Part of a small language model's weights: MLP 1792 GELU, ALiBi.
Each number is 128 + 24 x the weight over its row's rms, rounded and kept within 0 to 255. Layers, rows and columns count from 0. Numbers have three digits each. The size before them is the row's rms in percent of the matrix's.

# layer 4 MLP down (transposed), 1792x448, rms 0.0419, rows 1688-1744, columns 112-167
092:130146092148145135125138143111154123083129129129115133111139161154128131099108139130137137118097156138061127141123125107150140115127105091157129083114125086151128140129
089:089140123113103142106124170144078156151138163125148112134138170111085138139117192140093092120141149089145130122120137145146172132118105131136179100095138114146120136149
089:182146100141124096172146114145146141100126137131110114141165164084148121176104101101112113122125095139127104131153132110094136115156184129081137137098136150134154131126
114:129139103142140111119122138151123090142173085112145145085156139157153119161127131114099136131110103119109123112104134089156132137139110058117136120106141146101142164117
092:140156124114122157127130109132139121148087147116142075129122081122096147142148130112108132090130116149135082142109114157073166155071104112133133090153130131181105172138
104:149135115107129110138131140101125086169119140121159120121118129133190167137129137139128129169114120150112125145133109142120135155164088150139098156120141148071117162118
093:122121141139151102139158117157104107126077132145136155097116069096105144151137130106138113126115146104107137141154110110117089100123142111117123091094136160181163161103
085:119147138135142146099138122103108126095101112115164116151107091153140109157137159165151134120123178135095129081082141156115148125100131118136150137123143136115118148080
094:126108118099127138131190093173130118116150138155089116152141153100132112107130110093140081132112128151105118158144089162109132113149163138118151105127123121102156115144
114:117140173134125122143114128097164099149144133115109114100179126138122133139136150158134145118122110149126124188156096111140121096132162098107162121103139133143111092152
083:143114152133104145132123141122139115140094105168147142148101117125116119155153108109100103152125140123148113143122124107147160122138146148113140103177124164086145109134
083:128155155146161159088087145141110127109129144133158086170103107117168081145120095158107136114135143105134105136152136152143139120093077148104132107133113117161159136122
117:131141117123113129109141131126141122095075145121145158122115173156136149143132163114064122134119134137200121134116120129165139120126126131110139121146123104191145159153
097:132078112129144121152172131101115129133126102110132153162105082129093072152125102153152116122103135156139140140119126098109116134160124133118150158141177149117097123109
104:138150159147082141143118107164122142132121106122076103132099160063103136140134144134153145114165114137130121175194137126168167116109151127136131123142125084123142116117
113:159133163061160157094096101137140124141120076116126126139091113138155104113081130100152149112111115145087097151131102182118101097143143106056140110123137134116114117144
091:162117144115154148129184156138127124127147128108131114134139123143135124136136144092120161131140099125102131162166130118134104099147121083102133146106108135159118140127
107:122134109122137151119144129169118139100154102142115150131134135135109135119101116131140104106118148114145136149144114140133109133092133121124138103137115169122169110121
108:170150090135123160123123103154170144149124132120122109066140134103136162130116081144150089186079107148119140142169161096139124126137092095126137139163135127120133097142
101:110101167110119133132112132134141126134133125115129117107110157070158121136135118133179109100155141099143162127119119129124112104086144155103148125162099106132117103071
112:090073103162144130182102145064120111115107186162113114143140107134113118107115140138154133145130168079177094135068084153137109080126116142141127124127155165149140132111
080:128153135123098157098203131128135137155139168131099140177167146131137148148127130163119089121145139130090166121149110154130118103108147139157112092101129070128114118120
106:094151091176072094141075145164170121062171131099144136157149193115104122171102125123146114100142119113129145121132115114147156103121160101110142112134102141138104141095
103:109109113130144100174122094177123108146129113127166127132161103147123115079141133127083180122116106093137071146128152156133110148123131120098119123174132116137138126136
124:124088143104159158109128098122119140103127125158119136137152133116134122146139115157145155136124102093201166121152136142166126123123138139135122143166137143138129091071
089:147157103129107148112125093093172144093116114088151124107127142091145108142145125138118134083131186153135114139087136119157151138102098146099093112130149105136086162105
110:130136130099112124094092131105109117145137107118157127084147140131134113136145124153150110141138163099177132137119124127126151100133137150059154175150121154122134131115
082:129114123158120163119131115139133160130143135128112144152156109097133123170114166177142101142087137116133110125171139141160153113106134117121145096142123112139137123143
094:156113132113120149126170105092134124125112117079131113125190109121091113158133155085126080171123106128125140150152105115119104182208136082165137129141150160148098143117
098:131160098115142172130114107141114084059135115149103152115090121143099123095126138154184126087120121119133118125114140110134108124120114103144137116126151104145130117126
095:120180106157100127096130093090101132092119144129149127147165134142108141134096110141112096092134114181161094121149141168141113111096125081077120119128104116108107144141
111:117140129127093099146143129161123137134134145169132136136168142128151114100104122132157152191089174085166127122102123100132137091109168145115145079103152123137154084120
099:129098140157130123116120109124086128095099135100171125126107125126143113191108100142138109150144177207151110183093181136128140142157150131109109135120141123121112128096
085:147088144150149127152100114146110113139140097165130136130146117087116113125178114142137144154121086131119121131158114125135113125151160204128141091088114168157136140128
099:102122123123168147133145125157115097157097145122132105153175130137101122142064089108173147183133148124187135142138140085159118131124153144156112153131101139100150106217
090:145149119136123153145138104173140109119133111154152102169130115106118143120138136093130150157141126137114101136093165122106100108166146084129105105140136113082128124124
102:127155128128153108100114119124124135161142096151101109151125111147150090139123076108123163137136116147179134127131143134154109114095129131156146118097111124110120131121
090:132149123130139149101116101136062131127137117130138097092101129106127135108079113122114109156141118081150124139119166159143140106123130145127124093155149135137126127127
098:116111166126157115112153151073130110101133127116115095115071098089129119150149103093132133125141150127124092120120152178111156157121160142159110141157142140124178128151
108:134156136095122132105137136123108148109113164151120133150107142119099120115174127155107109102108168153186115145142106065191090123111095144100095130104104104109156150139
130:121114123153118122125145093102154140148111114154116103136107156167114174212074141131153141078149153092114112087119089146134097119114096109124173144121149120106152137113
108:121123155126131143101138113120101141000131124132132133113126094122100129101154110123138127107157152150134129122139124144125126130096144131124102119139112108152121101115
087:131094154108103094153153153095134148148127156132109147140176122114106117129122096097166110152151129131121111105138098103140165132128132083140131121097119175156117139124
114:117149095116094119114132121160151120165123151118129137127082133090103146144153119110139108143122092089091135141141113146159109113157125171146061128174114103073142134138
096:116119128139152138130137156150165136134104170119171127164126115098101127152148159174098128160149087138157131164136148119142084118116125104139121115111130129150127147126
095:106131137142102152118142148144126130124178109097173145138087119081144116150122139153145130147095114120092096097158111133151090135139120141130183087136106111128126162112
109:131106163138122132170171156098157084116113166099123143125131130184098101092147129114146126123097108121099146138090142119113142156082124152088135099151095141084093160143
076:142184152126105148111104136109117175147144133095097109169137133139128124120125076125116127145142121111108140106162135127136155148142162160125114082140163081115130116131
103:137089114142122153150135134098150153122125103141167164138161153082100117101144088140139089114132128090143112130098136119123129102099104134129127155153147148090146131125
116:105121116157157116125170129155137139069102142132095087107105125098098114131152109128147109163198132138126113138139141126139117109109150165126112148094102133126105092118
104:091150156095113122127131153156114119168122133145185126150117109126125095113125130172108173139129125115144103137127153125119133141133090146190117145118135136142127151124
099:122091155165117137138089127124095123175100146153066095096121132126158083141102091171116132100092090126155179151117149140108111147148156123111112084111131146142127132115
109:125120148132124150140126154118103175111118116128136135125100190115139121111145110139115130135141161125094146154130131122121107116128099115108138134075123100108130152131
109:104164115157107152133160104138086141162171108163101152100127168131167150154130102121110149121105151126173110120104170091122089103101131125108117114088152148108131143138
098:136097094130121108143091113137120147082087137141142128109110134133077120153127155100104093106137097118145123136130119126094123104171127124136145145129165127116139152153
105:106131142100103143085121120131116121106149118111125132125169153124129147134144074129106122133107175128135075084096129161168143144113156119098122115123163159139122125080
109:135125170171105137145160162134119134137101088129113080122104124138137181192127096121144151148130094102159148171146126144116088121147116119157183087081103150131138159139
# layer 4 MLP up, 1792x448, rms 0.0458, rows 1689-1745, columns 112-167
087:123096148109129121145167137153155139128099121138129118115109171130142135145111142157112146124134158126156122141103138107122124182119118125154132175127099156120107182120
098:130150134142157154172143167144117149153120123151123130151151119133115118143153120124156145113110113105125102148143102131131146105087113184120109130120108147140107141174
109:160131130143134098097124161153125091151153112101135143135129141141155120082100121154135133142185124170145115141055137110152143144123117149119116168159142133117103155123
097:133175181089093106140112123140098158123149144108128122151112172136120128133160123161148109186122120149165164137103134122126122136133075125100106141112134161144166081124
103:129120129124162118129161109183141124147091116138128119126128098115121122111130128156115096150189164118175131121119123136093116119091136097107122112144117102127159123125
094:090141146131134109139124103064146140113147148107142141160096113108156194100136131145102163120146114140131109110125067160144107161124064128187129150118123115113114107140
095:129149131074113095145149102139128106169114159125115136094155108084145118135140103092081134128127095093120115128127083091117126145118131090130135137138176095133146097174
096:086100132121113109152132159128133144134131131120144122179134146103113112083158152101107175123102083105143100112100133115111123138109122134125108111135095100136131150126
105:128094113133156118150105089109141115145129151123145122104178097140138111074149140135116140121145124136118159115118161081164118110146151144152148123154073094146091122156
082:133141135153076065156097160124133154140121145133115106139125117052185170135135144122131084133128117089134144104142117161138139142138138122138124129133075108186151128111
080:101133145131180159098174156151125141129115144143127187103152155189122130130135122100117161100111131127112126113133120121101138086105126133136129156085166117098125089113
111:100136125127126116157148149097125114134067134129121137128168111090143135119117172120163131130119103076090098107129130187076081124153122155087142138138113105165104128171
102:095097183143121141109131134133099118138131167131125099133138166147138117136079135168165117124124160114143109099139145167094120141171110147099133104092167141154142135116
101:165151131128126142145169140124131134134130127161089126123155119122187137094142147163142132120133156116144133123128114167107099100153172141182115133151123103124143160134
106:122130123118071145108113172171106114163155094104138127089126127130126129155111155106137145144105074145130166127113091094103124146149096173127141135115144183109145154135
094:074126157134122140117169105095141172115121117137094111140126169133129171132165154148165154115139120149108154104098131118179108096120123099135154168095112146105149142151
104:091135132122115132102178115162119128155153132105127137142135126141135155147133146080137110133082181137093180129086140177101060108127127148091184104106163152116152126106
106:131107137120130112125149131111165122167099155132137112121112129097144141126109121096121109138168115121134141117120098182152100141089139147086149178151137131109114186179
099:145155100159057087153124111116154165130110124105119104047145117072170097140126135188104153144184111144128126121126093133121075139143155140163132067128126097140139160125
111:168139128150123141156137117153098094149121118173107152063136118102106123100149140149174123181137092161116166071093118147119127096157086142082124130152137146097119139110
077:155100114130128156141121107129098137113139077142151159108085131101127124130150175106152163153101114142165078122109131104109120175155110107134147142136140131125100109119
104:190134153135133139134156109176151147128143099149114128098109148146080153118131154136125140127157120123104151140114144154147125142112132118161111138114167131137149175135
104:084103154110144132131151103164135094132116149150129122117181132138165096103147168080104136143144115104115111087125152128130106142138149136124101112150138151117102128111
106:109112131117101169131120141129094137126130123171123138152130122172198136078117200178131140161129142163141107089142114137146117167146132132142134167150145167153115094113
087:175120100140147128151153139131113173140128147127108159138109117120108099152127111149130111135125118134128134139160172116130135104139135150105162133091134076101197116116
111:086154140094084108123116127076106137130131183124133128120110138128105188160209118171129143160108129177148134129142129142139159142159103151099111170122096106137176122104
077:115126136111131064127114146116099134128126109155133120149144154173102151090127109113134169135125110139122140138108128126165113137131160105169104129119110109102143195091
098:123143093102168150138114132174169118133135150139126129092117140133154138143116142165084136128106093044113138130141137153146116116085137159127130149127117163078123152147
108:138138140078095109106160140126106152146158187110131185158167136117114110123130131132132111141119107156139123139148128158114125154123102122083125141132131123178112113093
095:073147136082129108136117171118160139126107134127104142083153127101090131099212113119143156158174100116127135126145134089145098144139131159128135147124137172136101129121
107:158061182112095123098117144110169130103123092131121121151165137103116128085123131125163136123093092133104122120131099160149111112143158190128135104154159140128127141168
091:130182129143149119103147137157130129123159110143091135129124110130095173100137116139119128164120141131166133138148126132099120123147159143099146115121112137131152098142
093:116090166117132091107117134112126142144104128132105165105128189075143123123120146138105143100167127132101111122084109139129077139136144143110136147120087088145157157128
101:128127158140071118153118145124138118145128156169138121121089145117102177102113117134144093129089098112130144136142105109109123112110110136108123074108124121166129123159
092:140099126123126151101127139125139109106142104122111160095134141140142154113157136101108163105119120104075138153111111102086107150151084132107142154128140098129115117097
106:114152131166128125134141116150104098121115142133107092118132136132138135109171124112097109137109117139156129141132170150115115183133138129136131066136103119174111098159
087:170137148109142137130144150149112135129102168134123119075115120085142160111142127120120143129090114108111126111145119143120109128141125103085106199081195118131130138130
095:156139106145078155117144099113103128129080114146161114133173124147156132145125172138088127115102136149134147139086159088118141133132121152112144105122110111157109134129
108:096133161132130154151152115103166081115126131143135102128168129154184093149146199134134082186147120100115129112118204137106088149149128134108109135153108170127126146129
118:167090127145120172130181112137139141143112100140135172129137147212122139135125149105137109140132116125145156124119105159107102130146088160135147109112142071137127141120
109:104117141133102111140105118116123166106117123119101176138172163101140093089105144141097178177121139162107134134104119137136101147114150133139109125136093117158117136166
098:144153121069126134161150096127122123125158127150073112140109127100139143129130106187140163137120114156132148092157118118097144140101132123105122095137142107121143104142
106:142132133134120107100110120125123119136099086128148112143154109132114125137138116100135118116111157118118141143115062116150122098174145142177125084106108143152142093129
100:124146160155093137106145135128099131107075136122145082116122142133113176144124188144148163165148135147149108133115168157165101135130116145112158115130121109136132149139
095:148095149124125103167141164129137120128128153165089151102131113143135099096112123154155115130123148145177169115129130132112108111115091122156132155087171120151167148132
102:141135135116130098099162143145149113157136128104123127112150152170155139144121102113120135147127121152113151117087149101166136102135148173104117154100134135134186126146
079:180073133126171128119140154139133090125101154107123088088143177136129111112106155137123098109136087116149145102145121093154131162115096155114132129113124111147115136118
101:130124116155114170151111132158136144137100131125154128145132100143160162123182146125150115120118104092148135159134147138118143122135140160168147126104136092170140133125
117:130072178143094162134130114126118130124121122159117146168145134185165163143131188145126131173119113134115114087143162115121142107126124125130148150141143128148130136121
101:087131159109149131085169124137139128154124108138102127150116165145136168116161138101136138133130163106145141124169122114118106133144114121125119127120134158123149130137
099:150088153135116077133159146079215139123102146121135095111127159099132139105148145147162076129127134148158152096129093166141127092148162139158159130104183171138135102132
105:104165121106126117091157098135086102137123103141132113149122149141104145148141127097130119117144124100121129164113133131148067136148145155100117080117110128123163143153
106:127089128070125063128158112088106157133106165163137112071151178136146110093113125110167128118085145131097129115145132166099120131160158112147108098151129163127096136125
102:124170164092098152145147146112122136135151150154117109118093154125128157104198155186115091146171142121150180090115178137109111132132125124157094088103115128151142123115
102:079132164189134116120125145091152116093112151114103123090129153163138126118137162118122148167144125095139096098149127139169088176139117147145151112132108127166145121165
106:153117145158128129167139120134160083145104113134126108099121135101161138090120145095150085157150098141122099106062149172097124103118151103165150123162155079111116164097
111:133102152137122136165158174099125186143122097138099121131124131145107136129140121079113126130081089094132114129125118137151094108155121126168170125166115101107135100137